Weights of a small GPT-style language model, trained from scratch on English Wikipedia.
Size: 10 layers, width 384, 3 heads of 128, vocabulary 32000.
Architecture: RMSNorm before each block, untied embeddings, local attention windows, value embeddings, learned residual scales, capped logits.
Training: a variant of Muon for these matrices, 9031 steps.
Each number is 128 + 24 x the weight over its row's rms, rounded and kept within 0 to 255. Layers, rows and columns count from 0. Numbers have three digits each. The size before them is the row's rms in percent of the matrix's.

# o: layer 7 attention output (transposed), 384x384, rms 0.0671, rows 266-290, columns 128-255
# v: layer 7 attention value, 384x384, rms 0.0735, rows 267-290, columns 128-255
o266 104:142109140138182147149108108143147092168109113136117098102100151137095121149134133134126128152123145138119126123117101122103138104152131099111161173141142135155125100090154146144131118169130160143136157104113113118128090135144178121126096112130135104134086149129153189154155164129123141137132117148146074126130121125137135145141144151107162125079125105141137191119102102177122143147119
v267 098:141118136096122181106139117154135111165189103153158156125146117157152105124142128149126118124121061115072133158105076134123103128111120149119080151111105123093163100114116134095136108093133134132104110147137167175117142139127094121110143114135153163114130136155153162082099107123144126133147166091131083093140123137120158125144106126114133106137135129116148174135119148084115145074142
o267 095:125154144132156139123127152139151157147107069147127109170183130147114097133143135132163147172145119122112123122140096158121120132139093084103113117138135118151189104132156169139190108128152115099151135121130098137131154161106120111140119129133133143140110103139123151121121131165122123101142140063108108117067143125092147118158148184146163135114139129061122124130151131149099118104114
v268 093:131116146123127134121108165107125144169158116157102119146110118100144108124133107135117096162123161154109148167133121125108082125117132102138104078159157126126139149154104099134103136136140130160109159174119106119107103180118131136140110140121126143117166147130118094164160143082104148079097140152127158111127114174117153123147124128100149150096156083125148124119131108130088144158108
o268 095:149111074102129090121169134119101149109133138125156141163131149150157110095098142158110124167123147086126123146141141101114141123104155128110122149093077138143131128154107091125131116123096125135120071155109119133177120112117163123110135099117177141113135140160115128119153147142149141147136108115151118107103104159160117178119105163139123123120140121153155179107131141138130114105161
v269 098:092151116172073079154173121148196075113097141121099141095086132155135096153171143123121142135119145110135140069126134146182140149107114158111139159113141109116111129120096096145154148128137130164120121080113114124156129138115164117137093081123115132138162135135130111077116134129108096087106190147094080147113090079114144098198146100161094149110170139146137124122117148123146102136140
o269 098:133112112115107101097095144131169116110101110129105139075179137126145130201122120098115108155137152122164114123144171114110182123127139099122111104136171127133162130145105113072132123129114102150129149127150117138058105147113156116110128187104126169127125151150114128124135136129119129141122105126110120148101112124130117132120144130090104120151136142144156130168108131149105177155116
v270 100:140134138093155149107185117095111139136142123140170148127124128107116087156129131140127174136117159120073117112148123105142127113138126170143104172115119122120133169154148129095122100108145126123154123166162132136123106127117087142156164145154115089140089125068159153179107114137151117105175117148148147075109151106168111090129167124157190132165113111138125140125144151159125154155108
o270 100:149120123122177170114162105108111114120115135131149101096119117169125113152108130126143117148102134129103155098137103135070108153141107088127157095150091141123166145175132091148168129150157152122140148145131171119159072106108090111125102090099104116097118154071144147162109142170119134123099104126168140132130091137122132117111106114115139128119145091070082113123104116091121108128122
v271 098:125159113114143125147176083151107075141124146135128131167169108113154100110119116121119142132131162105115135101110116133146112137140172120134104147099117098114156085169136129101140166113142155122124124105081115111157106136139152102123122116115149142106156142105120108124151138131137135142145118130127128152121145138121095150205093175118122133104172071123148139095162086107152114122135
o271 100:138093105162131113146157134099135143101121146130118085114173131108138096096088131111157126160148118155163099119141107126078115152120129163127114079109125176123139148130122138115067126117109121176135119126117141116060094149135109101113106132152105159126161158149142129130158118149148106135107123163144115144091165114138114119153122121153107112174171179127121111148133126147115156118132
v272 091:141162110086150101132109145124076143095100113131084133122140125160102139094131116102107115142126133122146129178100116130153147135116118200106079108093105073121142150148142092136105119127114111138162148130129138133107121158119156153138145128077121126117106104137127094124114113098129141139098126112079110182140141157117109189123142111162131104145125088148087152117137131128128120126121
o272 092:109101114155147127125144108156097152108103118111139110180126129158134117131093108128111135111110148151167147126122174124128085119127136155134122132132132140118137100169103120110088109091110094113121116135083111122134124143120146127101112130134154170106185091129117133109095120112099110122141134133097150128084151120100128159112119146134136134186124130099153109172151099196185130149142
v273 094:121137136121137158118140138124134159128113118144124090140155124088150167133150164119132141151100156140102124168129132130147140127110155117069093123089151127099143145129173135131114126144133121126128130128143137089121127131131125071125131092139106099156113082145149092146112130159102151134123114110165107140111112133154148128122104161150173128124106136181131117140111087135122115126110
o273 093:115101156177136137168134155131162137144151176117112103093128138161122120084133126154090152150104154143116140127100054131121113104121169109115129147132127094104124117098125154090091187148128095168168129166102129120110133147110118173124165107160133115092160163123123122150168079107161120123102145143148132154124136093107133119133136132135151142136152198137134118094118155162119125092077
v274 104:132130135109139093120127133121117115135151116166153133179097132121138097090125134115114139158174123116127128129147133176140139113119129115099119142134144153126148099094093172106089098101067116152132122155142142126103127154151131162131112153068105140119140128147098156101107124122111116147144143100124157126115122111087132121164131095127088149108141171153149104154115108084162175164117
o274 102:126176155127152130101130127175144100091116108153126169156146156106119127161135111134112124139161099178118115096082157128177114138150106154135110112106099158121183124129149140110149089124139110131131098102150148153097138135121123080146124124166167097146147120137089095100154139162112174106101121140153117105074127129126106158082141124100160084113125138132106109094144148143136109125150
v275 097:150159115102157139138133127095111157136136118176165110153132118131168164131127150124135074112119094129089156133116125120105153142154131113165129061147135102101112123112109153077131178111137106120132161150155092118125126112107142116122137146085157117146113141140125135169135111151074104146124082111114132131085129154150176144123115098147176134128121172129150141111123123106185155117134
o275 102:152104164112140139110128105131126129108105120199125108131134110108138150107147153175150099088096119137149099154121100149102078128133165092145172158102124138133149133129116128138091128113153113128140116112119176130100124169119133125135113111135125164143119104121121151117100129123112125130138115147181093130129121167130127145127128121154144161130154097142190140112098112153096143141140
v276 094:098116155137162092113105200128090162114131139165134125155112131115119123132161087123113097116117144145099100130127140130135159138111107091099136082139120096108139143177159109152154130134115099122141138077125152152114094103124127091114119089143102150091144138101152115104140116139138112120162098148094109134122187145140166147158119173150123112153086096144155148147174111171109097126129
o276 095:185087121112080124105128108155109111119137156094165109067170092118099156127155146130128118120113160131158116111160088125088135115104084104146172103107109123081128136132119107115140125128126178125132084141125093122152123097113131120125120176085113159123115128123107078157125154126113133125151163229130154123150122144130148126151119111137205133126118123136160104114136137109122121165145
v277 098:109106173150075121128116149129134155135140148118120123102134135164123171140114117124115121116157097127139101145134109147175123181096117140108139137153131115124140113183099172176109125138107182134113092078163111116149101164120112126126121120119149116126128118183128111099115208107091119129186132162131141152131110151124163125122122129128132089117114148176159152145141139138124123117096
o277 097:077132119124138083124129147116135119148147071097126129098102141126181130135153155135141137119152124137136108134120126103132123081123121118131128165130100084169150059096124121178116082144127127158114156136138149141096138127153117137090115105123109140138131104139120110086129186118133136170103141141164145131130132099135106154124125115099122142129164160151145141152132136169122115142165
v278 094:139106136107142126136124160147161118153095131143144124178137094106102154120152143152131156096099118092138154133120066128161156155096130095151108096097116135130103112129144143148166132135118141103109154114128158152154112094145153097121141087108155107141141134138126137125139128093136132125100169091152109125167153133081130099143095141157200160092125142132123104135129109105147174148139
o278 094:158106146102094130117155118102126117128152165133135108128144160098132134156130155132162114112134148162091107135177143113112133141127109134104125113135157131131126132149131155126133063108118123104124142127139162163131165099063124071079110088127105131154148147190129135123151132111118087151207158161132119146190130151119068128130106107173165157147132155147153093137109167106128145079113
v279 101:130109138102148080136103149115135162124141120109131163128133099170133093088133102161130144161165132129124131081107164061148098142069134094121117101107113096081085155088157140129133147110096110110144099088124126144132160083101126142197084092119131165164129128126211133119119142151113144161141126112153147169105144090108165134146158118145156124141128128111158123145157147112135136137113
o279 096:101111125092093117131107148073135181084114134120133138107118149102103122118131124088162171101134145115153135130127161194111146108139088135146136111106117159095070134133121127128149074099146142160103142125114089183140140106125095149110081093086106109110109093110129141113139175138148166149120131122126072159113112116110165140136146137135135123155126140112117125121173132113110126086109
v280 100:141125142081088101132117102125134138098132108100140101119117140137131119090203112102114088130085153127103211109103145108164105168116130127112131085137114127091119112149140134100113129121152121139134140108145102144135122096139119124134104113123111099096099137129090108183128112133144115140149163098171149142090109059154165185119129103143144108120116132136156106117114092122115131128110
o280 103:128122186110118109109158101120115134154105102178115116088138089143105175093157117104126138189118115201138131127136074100114126122117167091140135148122155093145131129123097134091134115122122105151101154141126151169137113107131165147136116120112131105135121137110103113152112079111124138116107140130085097129115105100106137113156151150150169153164164169156090106103142110118118121128143
v281 098:129079131160095135085151136093099122126118140194141141152115133146142104111119102111133178110111106147069150124114144150118133144140141150136139139155129118101116136080075154107149092123138130141117163131114105099195141146130123143125178132133151134137094100105125121178102128145118137098119112115122119096203155152091152133093163134107147142114107112145094094130151150138180102114145
o281 097:113112165115154088106112150104123099163140147111090092098142138074131165118097108107144113076121160111091142151135082128171114145193119094101121128140093134167088076154145115121113169182159141144150143080172099121136111133122115143134125152128082111106095098131115103117099112121137124172130126132127125121148133123123134123139103133129121163121163130118119122122101112120153144134106
v282 096:119133131117158129133107114157105142124127133141138114120115105145105125112171112113145159089163115124203088147130160139116135098094105081138155163171142132117133068122142165159104134131134118171125137172145135151100097123157126159174095136153157110092110127119082097109138120102117086094098108101135099124158099116153109113153139109147102141161144115145125142143176120105140126129114
o282 097:140114125143116147089138123132110151093147137141140145192120155095137125117135130147095132114113127110115115106106172107154120135118136102136190128143094084117159156083108088114146119140132171100120134103115118131103110128108117122098181118136141134167154111176128172115146128130137125152171112112191090106115152157114141139122136123096123134146133131130117093132123151104173159102152
v283 099:087127147109093160114089137140122132141146136125139144136128091132116094139184121120124159118119112134142143151141081099183120129117085154116108150107157094142147100162128118133155133075111163099149125148094093136122156082106089124118136113165133152144158126096192109123158095052137138133123129139151108142113115140135193147148119146114090146138069120129161136151157103142163120147169
o283 101:120144120123122091152147153120136141104145131106178125124138116136129078130145096153144143140125101141179117123141160124087116139107141133130175118137111125150116129149158141162118130091153130124130120123139126131094123137115120156110173113078135121110116081155140152106183142098105153128154124093126118108127133094102165086127124144100144093169092152073130088150116132126092149153150
v284 103:119142097154146151130098153181147145095175094088110103138137086139138144140157157155134157139148170153098120129153113104163178143129139103146117151187133154151112089150143168090096139125122143140123120146143065152116105186178112101191128149112143119154130116117137165165088136125128149153134094170171104099174136130145122144113154154104122136154138114171139135183117116137151128151135
o284 102:107132135126161152143056125105106097112116104166150161134126127130131133144154133107103115133156129154120120109148110101112120068126109159154172108184133124165154100172147140153135152116141112130095133115103113094107147159156160119151142071140130102128127117132131159065109119138133129108115100098120105140159154155147151101114128110107109111176085106150156125154118125136156139129117
v285 098:136131141085134147094093114106118098116103089108084117130104143124185166136110106102130106120126105139109142090088140131156128197124107125110140128109103161160148091157182126106155138118055173109138143154114146097108094156135073123130153131112156157146119147115152175112114113130140157122077128140117148101130102131132135104169161129147119114113100117119132143107107120132125119155092
o285 098:134137095134120123128172090106073116111137063120156111132174108070140152129126141121070085156135120132100117158135133143127125141161120113152155149119141131157135100138078160131117129114139116149070131138161143127164118096142133125147149115105105102157146117092144147155135118138163112149080136177121161116130134099139092100146134139134123145101121100128143121151147153101148131166154
v286 098:118153144143129162148142092123087107113167148198100159152157138100135119107053099119104097124116109127144139095117093166129126160121104111120145132108112148110168146143097145116083121149104158137132129110113123142144098138138127081101133152124126165125095120113129160077163105121120130100103133123142170135053128154088118108151113151138126102119176098170111088134120125112131110126122
o286 099:105138126116130163093117166107117149140154155140143157088152103116169105147138120182150120148102113159151081139126112149112147147124148123141121124072134103167167098133128121130121106127120143142125107150118140111131088133142123104091153085110126132122147063153121116139151175174161101145123161122138148113072114144162098115096139127179152118098173154120131148135103137088161124151148
v287 096:114127133155137145170145101119127105153131106109160109147150128144134125089125113141125123108079135109122120116085118177154125168122115137125119135117142087151144148102105116109114135114160127115109113167110129140146136117076140125166146129106117098115132135095154123134144187135166155146130150119094105127131069107119189132134133163088185066152125143115139117134130176161121166133122
o287 101:120106144089104165148109174139137111144130103121167135081116164119111138139169132098115169108121115106133129174105141156128157157157103100129193108119112198160142152169108136152124124157100123106144177133128148120134154112124107081074121129105134147121132116161153119168127147138130143122146149155122153145112089124112090150160102143133089126089140151112124132117084170118123126146133
v288 096:105128153111114180089097158145146137111166104139146063108131137087099093166127138144177136135112114153090120114115139148158108127088134152116153116122121081103112200122149117139142113111137109167161146136130155132140105101100125120112147103153140107121113120122186145133107084126132144112131160064133104125147141114129177105102161099117176145086158149138145135141109145106137110111115
o288 098:126134144162156117167149106079143140138138127080097137116091126103149106111121117150093163135162125123086067126154122106124105092153145125107151098090105119072141163124124147128131155081151130098105119164113107154122083122139113133151118163132074129138132137159142088070117105130151113128154129151104142159127117133140134134155162143144171102092127105084167178106083104145120142151159
v289 099:127149118139100142080149141126147143084162140120127104086114127144149167092125175109132126118156135115142158176105103145121120148123092158142138153176092118118122113160160132150096120104134162138115132099152111094126140189131112144138147154109100104138106118126125187106133124075101111116128094089095131126118150126121114135132096123116092113143150161113124108133135100155081146140105
o289 097:112122100115100097140115120134146096135137142106099166127115109136147128157118121155116107100127080136143151163112163100128146149129147128128132191174111115185128123119122128146071156125105113171100137144136091126093099126102146138177157105147130140138087057122088115148126152154134147144115102141145162135132191119123081144144127118139130127108168096196126130136098143124095132166143
v290 096:118110138143122142098160086133142153116125129156139142135136160162114110166114125121161142129149124135084154183139098096103089143117156122146146090114121150131132114138105128157129097118133126154141170160154147152131084107164133154128127116146093146158141130153120143081109158134107113139143158141163132136134119147082168169121136096174117139110144092165100143128076146080148116135131
o290 094:128170107136155116127110130128150132104136096141124152118085081088150113102129117124116133103137135127133141117118104141148116152143114093194116128082135094120167140118114127140087130114174124139127173101158102089122142118121135113154166109082113120148121121107114093112143148179121148106130139099149086139114156119169123133112107132116188124125122138137114103136123114139148120113116